{"n_head": 2, "norm_eps": 1e-05, "positions": "rope", "lr_mult_up": 0.861, "beta1": 0.95, "beta2": 0.95, "warmup_steps": 200, "schedule": "wsd", "decay_shape": "linear", "doc_mask": true}
Each number is 500 + 40 x the weight over its row's rms, rounded and kept within 0 to 999. Layers, rows and columns count from 0. Numbers have three digits each. The size before them is the row's rms in percent of the matrix's.

# layer 9 attention query, 128x128, rms 0.161, rows 0-36,64-99, columns 0-127
088:510515493502437526406511532519499595521386511452520554515477400516518516537469469436486460523519534496569504504515413507541409460539483594493490492500547487488477469483482554512505570506498512443538497555501477527533586403569512521529483505513508533523496440534469570486463496507535533430499504474494484455473501458512539495440449492502504542515497442467548454494499499485541437569534
102:468437511464504507497500460407581569473467530549500512516489479511568541556498473475568469591481501475463500475522508513496521452435549466480563440477478538613511502559430509488488519580481493526497526512496524477447500431451508393502478495573531551507538574484530508532527485452497478555487507495544479522599513479484478450447534503535541474488449458514554537535463450471501478472549
106:468506522521572547441485494553464460441533434525519532505498573480518450428541481607524486467495472488500454517406518503444573550529574510518484493517439507517492516504479493444498548485495544521488485513493471517564503475544406481487542495550555422576491537540518467505538465474512482577480511503477519494506454528489542548481524477524431480494504521607496441546580486573547541495454
117:455475487542536492523452534594467476546473522474510446531569507463538494481436483539473541450503490462506515468571445479498469556572498504503451512473561435427467558506549552472533430485493488482488454477492481527550513546523559524493503481486497479469517422575581426510467520542520566488489589450432483519422470496501408543486483525550511487516490450512485527464571565477499462538523
084:451512447495401517534544484460557492527555445452490541495508444450465494521542492446486461531447508496530491558523572528547451486512485561483477491544451487521594482462485471538499507524527539586514556524485496468512510504478469500531418495591552499548443498477427579507507500533520470505555491552562541551493516563523587487511507490519538545451515547445574518533557478477514523582526
097:501483515517538468453475490423553589425443510515559493479435535504526469544529474466506489544508548538478493522495527499517525515397563587481555444468500508588483503480461477525550562497517468469541470471512492487458540482451420445516527474572557546515525480557499567452432480508531501413470503532501502518507409519498477514476504537504477509482433495454456544517443408499504448460526
097:472467570500469491473403498514516508477503525539536465452468465566541536561547514483502554470442537491501510468502416526578469479537516475424476496500510460509457516552506539531447521489507497486482490558547568558464589495495517485483495522547544550536518476466518506496538547507484520562432488544501511570450553541455463507562505418565571458457507477530543520545442425471574511479580
119:554559504536461512511541477522490422525594471489519588498553492496583502399447494519513511457468440477484467460528454494482532494515488462508444484566538509525490545532473481397492501540487560522525519500459497519569483538478613517530506512440487480513416568515543475489527446479446474500498528426444517470458483455503468422549552535499456446517553505512484505471540579505517483515468
110:541513510484524451483506508499520476414526443486493579498493475447567521445480543536531405438479464491457442535534518512488551456516525508528518494561467534560539524526550420510433493494443488508475486493554521477524463485628492511465571476467448496528534544551532504487516467500485469527428557536478547459509528415471537452464461528511482505460557558475527428498585566484505551499525
100:421548480456410520465510509396519556528551500487506480481513463479492528501515517459524490524519502597496574557584538445497472454502547529471522571488471474501490493455566509485563517571508465470536529468514495548479471515516550527533403459537474521538529487493507507527496526505487554517522451553481486494549535482450493586431522497470611528559506505462603461489465454533533516471493
088:564492440532548502543501488462478550517541451449449462563577545468538517465497560473552482478469503430504492438533504416493581558534502485438486473485414471486588471585557477549513483522484543459509528534472415532540474525535512443469477514479454486488418531559481435546590418490546501516534498472511488506487474517550517543512529473536498542549512464477524494448507512502559492500525
087:503527593424561501592535518551476499497488438502542576562498582501512450454522484540525498538503530525497548505473564478547448503487530540493519513513441501476542503497479501543611588541508462496522547491564477466478489451572534495556597545519522483576524484435461530559453513488516467556461466467512484524484579517529473492466523512445508513517540509467479532509539410507456503528522
100:416522549494506523471481483414483510524500502459491483532506522564470431441488475504540457499491549497501572541484575469482568469488421557524512546501473528476515522555525405507507483380504549546504547486474469486420494498469462525572502547508466457494507577498483509514512507479500434444560599577474531491535516465445548485516478476453449498536541423520447546454517462492467516500509
097:471506493453461543472422527465530525516530500537449432420504427539423554565499444496505537575521487527551584535543464487452483502478561461490508514540466550443465485454541498540443523534528476569482444441533552461472536500533457482490494456512507544536534441438461489455486511479517548425527458536485534569509505401532533523541475459492579489469536502513508445462526462487547521548504
087:500504520451474511459558463453478462550648515468462484473535489493465564526521508459493509562515461471487532471461479505551514521474455534525492444475512537526505526511479432411452496537463446522487471478516489505505484424550525548553425465464493503536536519621454548539561555559560534522469477488507537442454509529533487487488572479511458430460471560504496586463547471493508491518533
090:494547517550498504492506451513507531497439467509492509403505524511444475432471510514505524538489501460498448455520511571488513516437557490557475461433508529561478473459464499411464452489493518547522490513460484556519525498479469548388526527491556506525554507545468456513461586509468563383495494469470514556552451462511511590482494540623534472463458500465486527456500499484569481512525
085:507504499496518580539500503452528495514486518438476463497431570504462503477402501473550559523460487460500520482494482427503465541511480534471411479557449474537489464499417538451553501465502471472529580419488519578508588550532430502517517526565545514594501519528525506529459454494533496490536564487489531511495372508449475479467487555470527503490480560473515522493468437510531507445473
093:537561512488462478525467546588517511457503554509443439464498471571469506540510489496482522483493535366505439533485476435563535503458481447502475486470528537516523498504472457455542459452547526426498446504540501521498486537430418490476465566533486444505557492498494499534465451460464489485506549446521531443433475545471531569557450514554488445533509513459424471420467519511575502521515
089:529459571506447548457509468487530528496498482510498465466494542534486482546424442481453523522519569485478484473435471501515454513406555547510553491554449486483558471499496489425530541502537534483501475501516488481461537521486501557494514572463535556561535419544527543520408493526543471426515431490546426499539469484491480541430489476526561486465458585588480535462500498488480500535401
099:545517549527520451506428532510544516503513535564527520498463605502500533529528520438548579468547466488505427464534394474510473568532451498529498427476473534513477466558498542426486548507523508517489484575503535454590545550498478536485527545439498506412572537481514501526489566510511440456527455542565496485450509500541517524553485434546487513526485549522496481451455535473501505554541
083:569467518519516493481511494423548515501510514412438512442474565505473484450516416479416544526477498516474489543472512463488529494504518446533510532526465477452485503568389494485453470512535494525535521546539473489536493481566504470487602493498476497601550519524503506473539522482500512533516488535577516511484425552380559508555522461477435421510494482507484572569516497520478457487541
090:505446586467456517540486495505495560495557495403542517496563504490497478487520511418445488513463498493424542556457600505467456493570488490496475535553518470539499455469485422515570560485503416611505507494523494484516496567536526536526500521519538564508446435472534542506491449533546495485486489506546509515476481430544493443524542515498562519517537447456508582479516443445521513458454
084:450499395543448491448460568491584467460518480460467478508497402499512442557503561537587494446514493501486468583508469457509566567492542469562533519540500483523486543492520497496494510466465437532510461578455480529525520440450512485484560558573567559569514493474475553501491498508549559524459531505475535507443543454476503497552456533486462477489506525532456431478526457509488513543548
093:539484490430458471502437503467463502513498456515544539510485430547366447473486475481491498399472480525446512504469457518491500522483508540469573524518508536445464532446460460529491572537518484451541473519620480532466466490475545521522563468497521475508486554570508463533463493553468548439500509538540524503506513447454503516520391538498541522436555442456499461526504497471501454438556
090:507508450519492479560575529492522530503427513519498459487485514462551415423475436483524532503493462586462453446544557556567499444429492534499490524485456484519507514509470537559435566520461571435552452483534512458525490457502537453538457450538482502535420467497554545548518491549464498480522497546507529511501451456532462483478479522467543495465469597480497488488433427487525410541527
091:529474537506522459550499566463484500537522517438475528420416518480543509573548508456548491490482525482497485512519431517517463548431440485547534470428448541550463448483454533528460547448529475505560514487443556506493545448468510474502506555566525539500486448464487487509446534509525518538480553510496412472572505578568537473515498469472574488515490549542486366472520540508513452512521
081:495537454515448518521471506483509493487458520513472485568540491461467524485490585570513496539523518546598553476508414541488497523549484439463476462521469561513479498485565544495464536433490452510504492502503573527462560523448518471465427501531514513421451445438521544547447468501455515423553399453461455485526463477616519527494481478481479499504460467517580451493508550545520486471480
088:436533506517477470478459530495590517454472445424540480470493534559514501469511514471523474580472482506461578552526505452550507481454551519582424570547578527518495513449428553519508501429458498506421511483473505502504507534522457544528483481505516523452525537519434500499472529545508451414568560511509548522489479532529546516569503516464470554499507498419550484488454451491545561449560
085:556539475501508536530511587510595418445455498440484514535549487444462471506505465567453546490537462514516489481512455465562472506601620460490433543482526539438433507560537580444480468450524562536472513478491491486515533500555575538513515529483550456498440451464431507500460491538484488503493484498468488486529439491496503461531449488508462495513496492504483496400498525499560546476476
081:495413469453592523491551479524510515527489480503476433537528575458501497565472514487509440480508492529533538460500507512474480516522448490529503524507512441467545526476550489530438487555459510524494527486481538538484509481574505503573523489602534507552521528467508478509572497505497452467528490494435450480612466589494559418405614489482514491501485491522519570557560522551498477477538
083:480417473406500566503486551516518492525481552462498540550485500479484457457515517552559499510465523494421456525619511471509475515537526502533506514479410467521515456503555498519507576507462446521526497445520450508413545453548524541473510540491510525506479528557524515425587569533489487553560454504578415524447526512503466555472514483533523555512469520549568557457507499478500489461502
083:556495497480452505521448520581398485533464580464510479507468525472536568515563552537520502484505514477545453471452454516464437525520423537488523504471573479573563500550496456550498543503530470519485524518423504525470518544438443498493512563493485461435505476466482510513506556460465520552486436476509533546551489498467604471484409517579484454489488425459475494507459509534468457532556
095:531448468526609492463470515505444440527438540514494409450579484552472463558537498555495538502506469469518485539445489504428508550553430485546481488443563520492460529507477558485475428465485470500427447522489465471523492471473452437443491541468545433461471497478542471481535525501537537536535516464493467522476503504521494458440528499473488427562518564586407500452480549529501516490480
075:461479451469503514561483525539501523551507533476458562522511430534549519490440507473532500474493386478469489518620478453451508484514510495448430531457481479527531483479504407551454521473435482524526530525399424522556506466524560461581479513409453454484461429580457533475523505453479524478509496450536500473469473405499469455511475483511489484477493508489494476491568518509511494525458
088:514476500527491434463512478422539440456512593528479428425485579494520491552472480503451506486505475494466536492528508518505477474466447540462475443500449513541454595550449562470442528476482553452524480491483446497457512520421457510538499502504572495443559524469492496487491496538483551406444498500530552475538474561495415525585454486526538471515453491535442540496420513549486504460527
082:548520580458513527493462542506536512546495511502464491532527443562486530528527509545509483596476552544555552481521494535511489504455497543458475512465536531557419514486584536442558463465559539407458479548412532553498587462501432444533500511496470516470493463453524468486505505463469555442533413471453512542560497496506434549501474471552494517535476577494488436486499546444486504493490
076:526459530492455488541508516467513523507488489572469474525393568529467454586519518514457501526530488434459460530376474470401472514490480535519496503444484547587577508497455518445489532497505450522499519546531524478548467500515483462498529541473563406428505460501454483533397527479495473438479497471539458477573459484484500472464504467507488494495430497547497578518481550528507491476548
116:513518469514502472539477482518491496430486574455527540511542499498526488523512502447435480556508490492500492578530524473474444535526496535516471500517544443513491477419511460553525471469527541451590505462488508547532430505480473500504550521503527485494475448472536527453488440579543553507440563421423450484475496437483485498457485550544502511513491483436445458475485494457497386619598
112:547490463575514525559504559527475521422522500470509528511496488488594434462502507504490488533539496509479515532564520456431480507503574513500453496501534446487456460448498458508558475465502563420609492467480498495509493491443492526411483478576461536503451442465539542496482553521463523440518545479382463461468525483574468484472500519495542501524439520491429534499451558545482436526526
084:538519450465480525437537424449520583564480531583512517487453492498442473474558554547588518473459495506457509497488469503468532492485547525499555467497521546572450524555444513456502565474434522535446466481523486486449573442525467467458413508454524483492562564439487456517516515472468530532523479507508509506511481516513476502499525500620432529411516489533547507515532512523525530421468
099:525522481443542459447548448472519516542554417518493450488446558506498496477545441561584517466475471575520508459480496530499579513474512489501527476486452511601486568559428516446488475491487498531445441527525483496503553474549526447497493505496465493468548554431496446525537507459423458484500431492549561532470463520513511416428446514512524455456535478505460438515555511493507512451427
075:532559480524559497595467582477483477507530465483464472500515468529516501440486488498502500487498494537548457499525510552494509514447419497443544526498443513408503469515503500467500487537584444533427503552501557495449465532572500506456453445456414503439521464552513494572464471456488448495570507545533466483498527445490514445519496461490586515462468529505455505454604495469499584518438
084:486459512505504467501502509483473518480499539436522455497472561481555480498436511484418487524532522399534492584463491507511448544501530512529469473526479458485560461416500424573470430500500513503537541485498497481498461521429496550490556548478514509543491389532475529460464536565560553466475532524501551440493460422500513567492472517465446481573503503527472498538485518444464410530592
085:508452552540537442428488448522504556536472525542501555502577484532454528558460489475534505445580548503559470514543427541469531503514419543429526520507580499532454505449478559483522530465500581499468482511511478518467476437531466568498517459517585487457549501478427534477492423522455586489488552457455463514473515526528475521556480465528497457471566490479516417499444463494518494477515
084:457579511536540588501457540462530550520487486428502526474527456571495505453505483557480476527464472554515466460488424524510559501554507458476545429493496471532505575544474527491543518489460543459505469499474506560508535482492526476456468473487437445485539557470454568489594530438502495517416488473460511490506473535428564426428475517554509524475484456476584440486460478531555512509562
091:509500509460501427544524506476492486535598439566493534479484509473471514539436538463521462447513499556455426467442544521461563472497484458520494497509503524511521501472500485483429442491507473452496505487475509508461485462494498471568462561507612531418481441474540455505444426551522434492496512487520551554452558519485483490558525476440437454505572509441458499473553547495479600500432
076:418498465449444481537554402529469440529524521479566524475545506473487516546406470438475486455512472518497535487484505514500496541524415465450543480447525473424511570485525523506457494547448481548485444536517454434473419561547506543462526475509498463482543483471546515484534489450483539493420443483513493477499594461543474558486472490471563451526507410512490440464499459455505461485486
105:493470499503553530536487563517475488488526527507539503493448430505488478402483536523477503443510439540487450466471478526465529506532448475508516464414478401535471527512502452506404548524455522488497466434493546552560535485484534452521542498466546509582542537496452520507461521479560526572470534453551568496486504481448406564487448545494454488576477444489538507530564494477471569554490
109:476543499515379490456434554466537534462453537490525437400496561518535511459436519520443562518478501433529518492530470494467588500573558457434567398548486472437508448494501555474519531518460463467493454526487544527489483490489539455439507468459485490491497519581489506477486473486464500494512526476481488474557508560519380531491491497551518530559520518474451534492523474462523536509505
108:523520435474510474546461532474517484459526557419524545482528439471469531476489483488529464475543441525505496474588593470537464500516433459524498521451449518501523500518539474429528503517581515532492544588517552481539503520596497495418475474518427492472476427569546526511501505538527563509480552523522495501555511486573484460493468460434579533514497590456494494510520547551485433509461
091:488473483498471531440389482514512433540534501547519461509476487496461503551482546574503526494498528489522528492489493507480503459450476464465571440467562493589430522501506463432420525470408540469466484464500520527531549530436511448510458469538422477590570491517475550520480524499470498485554490489559544498501459439467503519452506498535517476587504512498485486460568470411476415528543
115:487494563479464502459497486452485471428477434540431459448552516570456450468489422543495507492525505522485540495503491443484513533473520570566494511580482405475449528515450461520547458468437532411432471509569460480562496507476467492527565517547452506530536560543479484527500476487584469444490549491458468556531503484446504528544518487549493553516529523537541519475446438513484566553468
105:491457555563445479443425530490527552561507492463471537510495503478487463469529455500509509442516535607484542492494521526498535534465462536457553477499445403521513502483508569504587444496560488561458461488480478459502564521477509522510422485526507543495557534496463504454401499483495554560554450415567492457470503473408521511497500434468468480499522419499527485497538506530511493532567
102:475504499481616524550504584527486515522509513478531488516435491539469492468551549562515511487498405486411503528507545509546566495510487500536483477434544557399468469510532489473457521497519465612505526435500486508481498465489497498487539541448532538521524539435504524528525534428465476511640462521513516530553473457491571577479546446539525449494470480534477525476516505545516513524476
107:534496556519421487460532476507509596463473524491448591459512495515491511529502528522604572520486481458452456499489531513535507525559454468533582475517585545490485500531527462495476489441463547493487497571493480537534449473475512520420489502512452458439498470458604486487512515478484581461461549509389486547499472509471487432552507506569487545518450538450518534542509505570495513493513
118:523494490489499556495475528543485499499535453537492550568504505430588461486522497531491507564508541522491540526476493491505471537492452490539562522546472470420540483525440521459458590506541442541522468458551538568539507465536531538547527430474510454479487458543590507537494486444465449507545464565446475546539454483503570540490504536417517443544447478536431483512510456606490479554487
116:593483487522461530495554471484516496468460454558504523548505460501517582460468503512461489520485518509557475471537537507513478493516508419492472534479512477555540512505448510548555507553506534479467537479479438533445537526496380490524552430420494527515455485515492475536561501503478482490508482489518573557520488565440492455510440524484448510568456420578391542495475456591515440497478
110:513485473522500485569465537582496425554557516529469504505490455506479554542521438475488612542544521458525586582518542502495486502487412499517422495450474484531453497492453492490497502476534506523504494463492587481475499447457533464498501562504554469523452544459511461506557487546507480485506469563507481523415505457537522492402487503543552510454445591529504528548451572541508550536511
110:471485490526550514516527457569556552535515460478524522553525526446520564462515505463470489484510535453490607464458492444570572425501494527529570552477464505441515518428542524484543476527480486463500439489520547484484453499562487402566494445510560505495447462459516500505482505435464486507471474532511476484481466531452479421545430459499524505573439568493509424431535497482527492545456
108:457501456429448581488516465471482520537473505531551475563440505500478536456483460509513466517423532515558539518470447533583552453464523561546446542504435505530454551551526529469482590472481502508476424505479579504467499473530504535527449493507489531551468504527454515520515552499475481571498435461528476447537449622520556563552470506502474527492489503435496557435450488471500517462482
110:553452447504527458547484507567512504506440490539529472411443521491565499436465391475467490531444451531509508461530434498493596486473483492527496475539510500491535467499550479575486543524523493463475509495506481490505494515542490508508527455554529575495510506529514562566496484481582490509499510519596492509469399533497487552465460502429500495558544552541510537539587466600480468440484
111:534469472523552491521531500473540610507446423439537520461484473438468488474473485455471530525494535392532588463500481465505497552496481464515497432588521474406521488532512518537503454421500541503535431516475522474522571485516510539522505522571507478554454522428439490467564512545545520492509474529550457587424551477465507483484502504502498528521499515503488472534413482448474491496435
116:548440476557498445441576527503467465469463483557475506520539480518487536426484479503473430530494515491574520516466465458571546474457501488500517459518508457465520584414449520471567525473436469513539483563458513476550505494501494475504484568552583530484509438506461528510532555593531424521503571491530471515431528482428483563509516488534515444492517562453443458492544521503435535500515
115:488521621462537485544551494482495523521516564487561540570512547480574479484541452475520501536563486452483593491489524470517476491530496491498489447546503525480534518526499513461520437418518480541476553546510528518534464566443479538525493492481443492532472520499469500535504438534491510442510575493424476586569489479525522390483493457477596461545485473517473463512520514539433530523414
123:535518473454514504560417528522479502510477492457537542499458569547561503545453448482507508464571474531454559505565602435445559477494502531529481461530566503471531496456506541463509482521516503490519493511524421456487462456426496512539496525487497483498515509516552497461515499482483422515493461564489568497410476509465453522474484573513470440580585573546491431449477479466519518478586
110:524447444494517505551502480478533547516519531553519483496457527562466576463455494501594448516509519499463451420520461520440577471545546529558471478477488540549453473509574509472498552550517530522512465554457491515561484446475593523546497444463549507545531490467495519470535492446516584488516438502502518553409522515475493500438520432488466563468486532429492516511541538447507511431433
109:567471441567456551541476457493494553478573418425484446499456491455508472492465481514449483489456551446579555479523468524571509539468484442515412485485504509495518594459505484546580535521450476475532510450503500499548441509487552486437451436473514515512477452534544498576480545507526461518449498502490534455436551514506438534507453517477509552508545529510548442540534564493498455543523
110:476537559507490510497471570579466485495477521511459520511490539526504458484477520528533531473484486471477508536551456547556376476543556512499484510402567483512498457484542508532503505462501548531506473497510510470559444526393438584518495439517482499470509486518516536497539487472522525433507489464435508505444540584538471512493489560514503551511524482578481476427455587452538431584545
106:515479433522602484565486506462441489460429503496528473448365481593468476537468421492573538501435465541471594442480407535532510503475534549488493511512518516453501548528553478480459486477478486522499467554507436457459522469464561522554487507443506491522534457456463496536511491465474513542538479501489471520447466482541496532489481506565547515459550487579493540479566526503491485486540
112:529505486465508584501489493538514513538468487502550494462475495501518502532583478512558502467489517495553458457515430461462497429534385490527481445517563526587463520519532519514542531517517395429436508486561508537542527478521493456405489477511525452509488503515542520510514455486410447478424493449483513525505545471438468501566510481479500554566509555448596474505512496519510586477505
111:528481525500566526486505510482496565595416542551503578478514483481498500471519527403477575467465482507434509476500422476492412512495463493412557498457561538531511466474442517477500498482507533548492515493518485470477539499464450503562521480475436508502553477475538438506493486506531541486583499364500464550458477525524554464520488530503531429421526496558527506527459485446506553542490
114:549487462528442543527579485498468516584496489458501472550544527453555476506464579454466545496490571547432470492505434496506508503521420544485528448478521557507548524464490557517569512511529460496513508505501536434504438516548486416530513481525501559497560491550559462559459544507573463525486572396496483479481471484526481521437454518522513515431474542506513458481564482412457511524472
124:505496530553506452483461507463525474551443502488530494548526464498433571427499450489513566505491470505381483453492517567509494438495569483488459517529537500536481550483524540472525492475499561495448506455493459472419477519539582446501536512489497579533476428537483440556530434463516493457440445510469485527482469506487553421529455556538529470425534501514475519491456446494598556510489
# layer 9 attention key, 64x128, rms 0.153, rows 0-35, columns 0-127
083:546468503565473480483482427509538494575515502452544437490472493461472497521523512452518468396473527504543457461519504539452565446482545506487520484524566528474468519470519480428459517540541445474573441499441573569485537536566499456585529485471522493438486506511462562464508478455522516519505473560546545461483532521462494473533463497398481460516568501478601473502493459535424538495503
090:497547510473425528473494429470527499451527528438527499507519478496477535530473512470500496531515497512527478512482484425543422465454488552473474500440477505482542432500604497529497583451462515570462593460562522520459534454522508523500487533420513545530534492539504563464493442554560452482455463465491469527452559460554478454486483429488559515535530488521525489472501412530461420587491
096:541468499526477445496536479460502415496560532476528539482529411485471508536462493472520470580458518496582516578444487532548476481503538462506544548535470487445524466558497500565514507485462548453484620458453550517450427509477521532534511535501582472578491517450498535513469453481541507487473423566533505505506564502464527536484583476474510444551578510506536452510473481530452538474484
097:464525489478485482474519556533485473487451501481487533468443500513481449466505538630534453544551447522541494476426503587447492537514510467485454458604521568450498470559523490468440479435500443536459492512425511474487510564446469469569585522533543454480467416509488485516540487457491525458534503478504552505497511499509542466453468447485556563486492548487508447489491540501559539463422
094:473489491497511455543523529541434473478494482537515535520552519479490545427449495567509543518559484515506558574530500556502476511596514566520464511507528500458516598542458487419519402443513518454502404508502514505530494526557479532488495544537554482515472462556473487543510532538429523487530524487482520474450535500531439498429498558502480508577464589547490431491465578481515491526428
092:497528521526472535549476512498572576554507466471513570543433424487438570501490495536450444466533490483512489460513571464476463423542552511522489577476468511424502473439478466485479438502484508556565525507543573551509512469446486449552477395466461560531471486469450514532487518506526457501476454466511471507491518534566560523531519493504629516508489469544530510505495488474552460530456
105:503457434460499519493514493533533561496492469514507450483486405465444522536457466509557521508526529533527543516489527502462488475528523621483520482462477547479550408528514462610440482485396502488443498508569477486457507415474508527498481499476517553604529541482482526473502439507550488460469472493521471533480550508511543465524517429506554459486474503569587465540573442472506501488492
096:474439521455561504486466506536489470490505495567460533519472479480503457530440600568518449472489482491518486495447507540470473498521525465487483484558512503533492494522509515588516446464431485470496488521506553496471499524535495451523594448523510444572562465533372527523575526480492502520516471540495487531487639527477535486525436487521546435435493510505468514557557555549522549446465
095:461448405482508472524544494562518516511489545426557450513454516464470503520474504540510506482468517484505513484474543502470532547531454470512440466619509423526480442536528518499483472478479478458441447591524549462530444559485477493532576535428541432493475501461449509436546404463541543493544530473519414539450537495488578483457513509482484519498447513513484562481491565534537516490497
103:460500484480510506527436499589521442519523544561529515502474435528506541594513562436485473474455506509469505450531460463445545500444523545406528416428497427566547502466549525503447483498544554535539470479516521507479550490541510484442432513446547548468520496496515518459468484506526460541583533566495510524459497489544496497551493514425455512487522441558515478514462484432464483585481
095:493506516481523564603408541523496490466525504463522521446547499506396509506560536503519532505468501553488494557573528530498520557485509551499516530567474533435545494489502513518474411538475406496550495488542507502487540569465528500482575545385555483503480503474521492483528447461569533547515463532516572468525521537521471570460479480399531534479531508448511494438489506463508466474492
099:552503522531512528549466442537452467492460482506448503600572532467580507491465493483495533466450511529460485496481462428541607492556436603560503485461546532489496551496483474536476498520467583521474415528530400524588519567428516512504489528445471511521468459510489484480554536546448517490521488465574485517468459501494472478511510509512486549533444529561515469460435486538493500481484
090:399464476440542572560500461550444492507490474532462549531463507496460519506498451440518519509478466482495528450618518504519499494488518581497547478485547518513495492520520467515464537465504426524500505454558481537521508501553507552492450537497518472505606549525493607472438534549497417457492460420490510428458488478514540538502465456519494518562459463480523492530510561412437483507466
103:456535532490423500556496440495504483519564552475551526522523507480418527514554473435500396473474529484436485530491515452496556522528495542482528502438508475522421514548617533551522523502496547512506514473482569519557450491504469471498399549473557541524463477474512608458498495474480504462485517524422462506504553534521549503435456460465554548486528521473474505484436490520539513549442
109:545537505514444451570512565464539471439468501477492588472482587522467538540481457494469461505524473506479469510518579455538551446482486476471427580538426527557496459552595478550531429459524488493443491436493504475490567504525482492502487520575469499496412455531505561436474482545490506494517563510513493497473507477512566425505487480492526519534475426464511531517508517483476584439539
090:542482529412483518476496451439453450542493520526498498520465543525458558507461486507506549572536512487607518517507477549510502481478491493475531531517516531453464546462415471561501501498483449513517502524549504555513407420475472485536523520472523510566488512456468525467520552472492530448461462479537445501483424465431545576475577448463506442493433488493443458423431405501508503518456
102:479471449517563492523563527425532439470562540525466535496472492527494507533563501548543555591477482520503526528518440516484539523531523465584472532472533497501503509494459501510452460484460472583505571463458494484483526527490504561452422555530540505498518486569397464532412545501503499490513513552488477484585492452518508572468510526489401524545526452517519496558520502519541447466593
102:572531477479470547536559518505551457422499546479487511435504533545480455515410550518527497491478461477518521435541510504429504560565538485503499453520525571505531499464470553544478482506494548479527477437467455480458569431494446440507430537528441527457557534460434522505481447480469460474555425490515510557492440463480586567499498473490522498517448566445500514498539456521493562452541
100:444552505492522473521528507463492526491490520521519516485441544471594481500516557496539488500408510485505508505446513471463530518536509528532463564527505506497503507447408527500563427520472480513598481488564554528512493545577558486535559498519525476447503478538425510504484534529531516499498519473530539480492518499621524597507431488557501407563575511553501509535397501498468480537525
108:469501539475561536453487499471478507501510546435474482466441479554475453547495492570562518473477534469447531504477578541519545464532485476459544453503529562481469468479444470493607524532490424484478422528487481456453502519523415533486500481521560483419499466416492483524479451509476541588454529450487512465562512475414505574525479471527479440496518440478484438464461476526496535434541
089:473459465529479474485522419439475559506584440522493473528481440456481504527477528455519532508468514548481490535494464485537527529446493481488490566432502477438518507426475464498484370536545489510439527499476498488490470446519461413509436476521496515423568525473502542511390516453484551481448515529451445448523490561499462506489482573468545520500459513402511470447486455491439492504526
105:421482519537532437566502505536516511494455502497467442481439422510479532532439495524500507535501555500494468542542504485460482533449597434518478533503573459484514472509471544509415468498445555444479476539480460537451427434525546547553614510499560494467525498487542473471586538549437490532460576508492513450457505513529502489529509524479499562452482512469470464538446512445501529506424
089:483559513520538495501526483564496488488472507489451456534509524490561508578504522535542483487548548509522532549557505448540457489528428558447496464533550469507437534556488563478540525515469504499491549488493452491468474519519574420557426351414550454441523563492504482485507471504464528464488484437498494500405524513495452522472486509524448524458567553473510491450543437507476441502488
107:524455468502497500530469484492486553495475502518501470560541591485553530514473511459588483482522536550487499504496491511473423510491382476507477503493454520540526523469511456571575486429448508489535594553552473571478497485491489580497507496560444546445518483496500499468430457554481543477529572502535437516594454493500437498489523491500554494476557509514427522521450411438506465530486
102:502464546405486420467476514501506554528438501510530482560578513539453492525525526545522469488492549521524495518506550471490547512536448470496512567503508455526485511544447455509466464568618536420534474499530518484545532471481445459518450444444431467439487516476529505433592515513508504497576545500438468466553460513469555453498510470455515545430470557476486515508543504440530452466544
106:504466535556529465468435443453459538494501469468478411645488498473497414499540517486498532524557547498458477530477445556442528512528540479445480483540499488493529471460489506528513500448459483520514451464438490492506544512412497517533486484534433479487555491484448541476510504519460588521426493480505446510469531537493494525537569443566502507460525515412569555535517531539471505455580
097:483518506500497523566519529499480500502436440591500471519466534532522473494549432527468460546434558489497496457455494447480522523530569527491515547521525513503472472407531475491516504533546481420439495464493530530528513414473537502535492504553457473498489502486468469519501540550414462550521567535563569478499551427489454527562460506551461445531563479482465460596528589468554538466463
110:491536521503519505489500482487578492554487547443472547466498486495473452498479462547441467523472527491514493490503474562541508550547456516517483576466472477480571461460459489496505520422538531581528459485522434580501446455535474530484499518518541475581544436535509533516504471496500578494452516463505479534526441449513583429448476594485470482533514406499473482639483485471512457461523
101:493503577515525481474496505507555477416530516520515531509487532534521533561519470457493496452447527508524549463428499491441486574474512541542528511505551515506498483540572425539462449557456473520568452511504451494551518523503532507445460482440567468544483548476563460457484486480476497498439516475449421526605469553526493511491574487488488459485472553505511533652565516485512459532495
112:499531535515493516462468478458479507549559478490516579480571486547511505528457490502454494474547583469477536480555511481574429546439481543457535466470413464488481438446547460513513486463504551551553479508548529525493526511483468441548456435500492549427535515507547507459459489564490455498407523520482531478437507454590440500534506474525544429433417509484441484509506514504504446518561
105:470511527450515471453501503559472447554506553531466434464484447521527448499517524481512566406499404465446467456473535545489503612524502517461474495518467495507444552528491538528514522513514470475480519472420465520531518466584442467499506521450543434501438464491456468562578474424492462569516498476527530544513494534461500496482581479525441554502460449528511519501429564480552508458537
102:461531556420472436438524528542538471500573508564440559489533488539519500510534530516558509509509470548569481489575443587483462520471550474451451509511473518563504490497566492563434480432512474516507564496463450474537524497503441505486552444489470576495471488598514495484491500509441587509489528501448506497483533519466527477468503524506435563488516497537579561505471513464565469418490
097:450483500542447537526391419546438432522457537490525526512504422455511520489520486482570490510424441518449422487495516470513518498504557491516461568446433523513490517492491498519559572456488567485539507512583471470485513456462476433517442466550503546531512528537492550489468521557494456517495465515502494529443566495481447529520497525495467525530480474521455467447437448446514459587578
118:520459464504505496458477557419529519477520442514533458452533487529520530510471465501409469449500552458448491559528589453509442483481474532431590535456527476481590468470514475539475535578505541543491508471594581551536496429521502493555429504450499530512461529515488548492520508582554515509413537508502481483483468448575488451542513460510534548486511497561550497512499478479491498539474
104:465490505497544453531424546502500491488508514498453467530470483523498480449537535548556537548520444506565467448481541498509487444467571481462464464565393549506512531479442461582450473495520523470437433531504520516545542547539481507526466564495516421536516486426471519571499461481458554456450474474512513508494558491473470441537499511517427493474520632510474458441428511483541465493482
099:472471518387518444457537527482438516568526504506517473432547488477553433512515490386431545532517561473511552535496520454505482485479455432439502563449448433480540508558515464612497564466438498512460513462515508507516484507479522552554504529456532446559479458508544539498533518579498425465532467501502505506490508544546527450469431489472528513430481497484484448518460489503477481531518